{
  "head_dim": 32,
  "qk_norm": false,
  "bias": "all",
  "init_std_up": 0.0625,
  "seq_len": 512
}
Each number is 200 + 20 x the weight over its row's rms, rounded and kept within 0 to 999. Layers, rows and columns count from 0. The size before them is the row's rms in percent of the matrix's.

# layer 17 attention output (transposed), 96x64, rms 0.233, rows 20-30, columns 0-63
065,211,207,185,221,191,233,209,224,241,206,160,239,204,213,181,172,216,205,202,197,196,180,212,195,194,173,178,198,214,236,217,239,183,230,184,168,184,199,179,208,221,199,168,185,216,239,230,202,190,194,194,211,186,220,193,234,233,207,207,213,192,199,202,189
066,210,205,209,195,160,188,182,202,214,207,187,178,188,128,191,190,160,202,225,186,191,190,221,198,193,193,192,220,204,234,167,208,199,237,181,190,182,233,221,229,203,216,232,191,187,202,205,237,201,177,193,196,196,203,207,204,173,208,206,188,197,175,223,226
073,212,197,184,215,238,179,213,202,210,188,219,227,226,212,211,220,162,205,217,222,207,194,217,226,170,220,228,171,222,218,206,190,175,203,203,195,217,200,221,184,155,185,177,195,182,215,202,211,170,235,217,201,186,186,216,193,193,188,170,214,191,185,156,233
069,189,222,215,183,213,171,231,188,198,187,171,200,204,201,204,206,190,221,222,182,170,195,188,233,198,207,158,185,170,172,187,170,213,177,185,194,201,200,202,167,160,175,180,235,183,226,208,222,172,223,186,225,215,205,188,198,202,187,194,210,177,154,200,212
075,177,176,209,223,223,190,215,194,220,180,185,199,199,202,192,248,218,223,187,233,197,194,215,193,223,199,202,164,180,229,205,220,228,235,207,205,195,191,220,212,201,224,181,174,213,221,224,195,212,163,205,207,207,188,244,164,185,205,200,212,209,206,240,171
070,169,189,192,203,198,191,192,170,142,192,179,206,189,266,200,183,185,191,195,206,226,208,212,183,225,233,205,223,219,202,206,204,203,227,193,198,196,209,229,230,198,230,193,193,200,199,228,206,193,187,206,195,205,180,198,236,179,222,221,175,223,176,228,216
071,201,163,191,207,171,164,195,224,229,238,185,187,204,216,186,207,204,218,154,218,207,201,198,171,238,194,184,207,196,188,193,210,199,214,194,227,184,172,206,230,209,183,193,209,184,239,181,212,213,209,205,167,187,211,219,230,169,209,158,196,189,183,202,224
071,208,177,222,228,204,223,204,254,208,202,236,187,208,187,200,211,171,213,172,208,191,174,223,193,176,194,207,195,214,208,202,178,186,225,193,203,200,206,200,210,232,190,184,243,200,197,177,217,181,199,209,193,218,230,192,190,239,180,252,170,209,173,205,180
075,209,214,224,198,195,208,220,168,205,177,173,184,219,179,216,176,197,188,185,180,219,201,162,169,206,221,216,224,203,181,182,206,203,248,199,167,218,221,192,182,232,199,189,208,214,198,210,228,219,192,195,157,185,204,212,169,231,200,195,229,230,218,176,217
067,188,168,212,205,223,188,193,179,196,174,213,211,204,165,195,194,215,207,205,225,212,199,198,195,213,200,182,183,249,190,220,190,156,192,240,173,238,198,175,203,209,226,221,192,171,191,236,211,216,203,203,182,166,215,237,218,196,182,185,225,226,197,203,184
069,221,205,192,163,185,224,197,174,232,198,215,184,162,164,152,178,218,179,205,222,186,187,218,208,181,234,158,187,217,219,215,206,202,206,203,177,247,200,234,199,221,189,230,216,184,200,168,214,191,198,205,195,186,202,178,177,205,190,207,199,194,204,208,205
# layer 17 attention value, 96x64, rms 0.274, rows 21-31, columns 0-63
062,204,146,210,194,232,213,214,212,178,187,209,209,195,229,181,207,222,165,185,241,193,198,214,184,191,215,204,195,185,183,212,202,204,187,219,190,234,172,177,184,193,199,204,223,214,203,191,150,222,181,204,184,209,195,207,181,210,192,150,211,198,228,166,177
066,187,199,199,189,170,220,181,192,198,230,158,194,179,179,194,200,238,226,187,194,188,210,209,183,216,189,183,208,170,195,192,207,204,210,196,176,198,166,164,232,241,199,234,187,223,162,202,176,224,149,200,192,204,208,197,172,195,226,211,189,199,210,219,205
071,205,194,201,231,202,192,159,164,209,192,232,206,179,201,195,181,180,161,182,213,227,213,205,166,190,204,216,176,249,211,205,205,173,209,236,208,196,205,208,208,249,231,209,208,210,171,204,178,229,171,202,219,204,194,191,208,167,210,192,179,191,202,215,205
070,197,194,194,209,193,241,184,203,195,239,177,203,222,180,182,192,166,195,231,188,199,215,163,194,181,220,193,217,236,205,219,183,219,169,182,191,217,212,179,186,214,199,208,241,178,190,180,203,176,234,174,189,198,184,149,211,216,202,176,188,198,218,177,209
066,185,192,199,183,200,205,202,256,248,204,223,226,226,163,233,206,194,208,195,180,190,187,195,205,193,181,204,186,194,217,196,192,202,193,215,201,194,149,196,206,232,172,230,222,210,170,207,209,228,231,214,212,205,199,204,172,203,166,221,223,171,206,206,207
073,194,200,222,217,220,224,226,197,182,182,220,217,212,211,203,186,189,189,212,163,213,193,191,204,174,218,194,180,224,203,224,212,198,184,178,198,206,208,187,166,174,235,222,215,207,167,219,177,168,171,190,223,229,193,171,172,213,200,229,235,236,220,220,181
065,211,219,185,168,209,210,177,190,200,226,177,222,218,226,219,178,242,200,215,199,212,214,184,212,234,216,223,221,192,170,197,198,225,227,230,211,229,205,227,173,201,202,220,180,220,192,195,208,222,194,179,197,204,194,239,200,156,224,200,224,185,217,204,164
063,209,241,181,188,190,203,186,225,212,197,207,204,176,217,189,208,210,174,156,216,207,211,209,208,199,199,145,202,195,194,195,219,203,132,183,222,205,201,208,196,182,211,210,192,191,188,181,169,192,204,212,215,205,219,193,227,156,211,174,165,196,187,213,174
067,223,234,203,191,181,228,186,224,216,199,183,201,185,205,221,239,195,168,215,180,202,198,209,200,208,219,226,200,159,198,149,210,243,207,187,234,195,209,237,208,203,185,182,220,209,190,175,180,195,206,220,206,217,200,186,160,231,198,205,197,217,226,197,219
072,204,184,222,234,203,175,192,201,187,214,186,223,225,228,229,221,196,184,176,187,247,205,187,192,219,186,225,206,211,214,175,192,211,198,207,203,146,192,166,177,175,195,175,206,224,184,174,193,190,187,191,223,223,154,221,197,200,192,178,193,189,182,194,173
069,215,181,206,228,173,168,198,232,189,199,190,236,177,221,224,197,176,169,177,196,171,190,170,226,208,221,199,187,173,165,213,217,169,175,218,174,196,202,214,202,213,227,186,206,212,205,183,198,186,189,172,149,197,196,199,181,217,202,207,192,185,169,175,191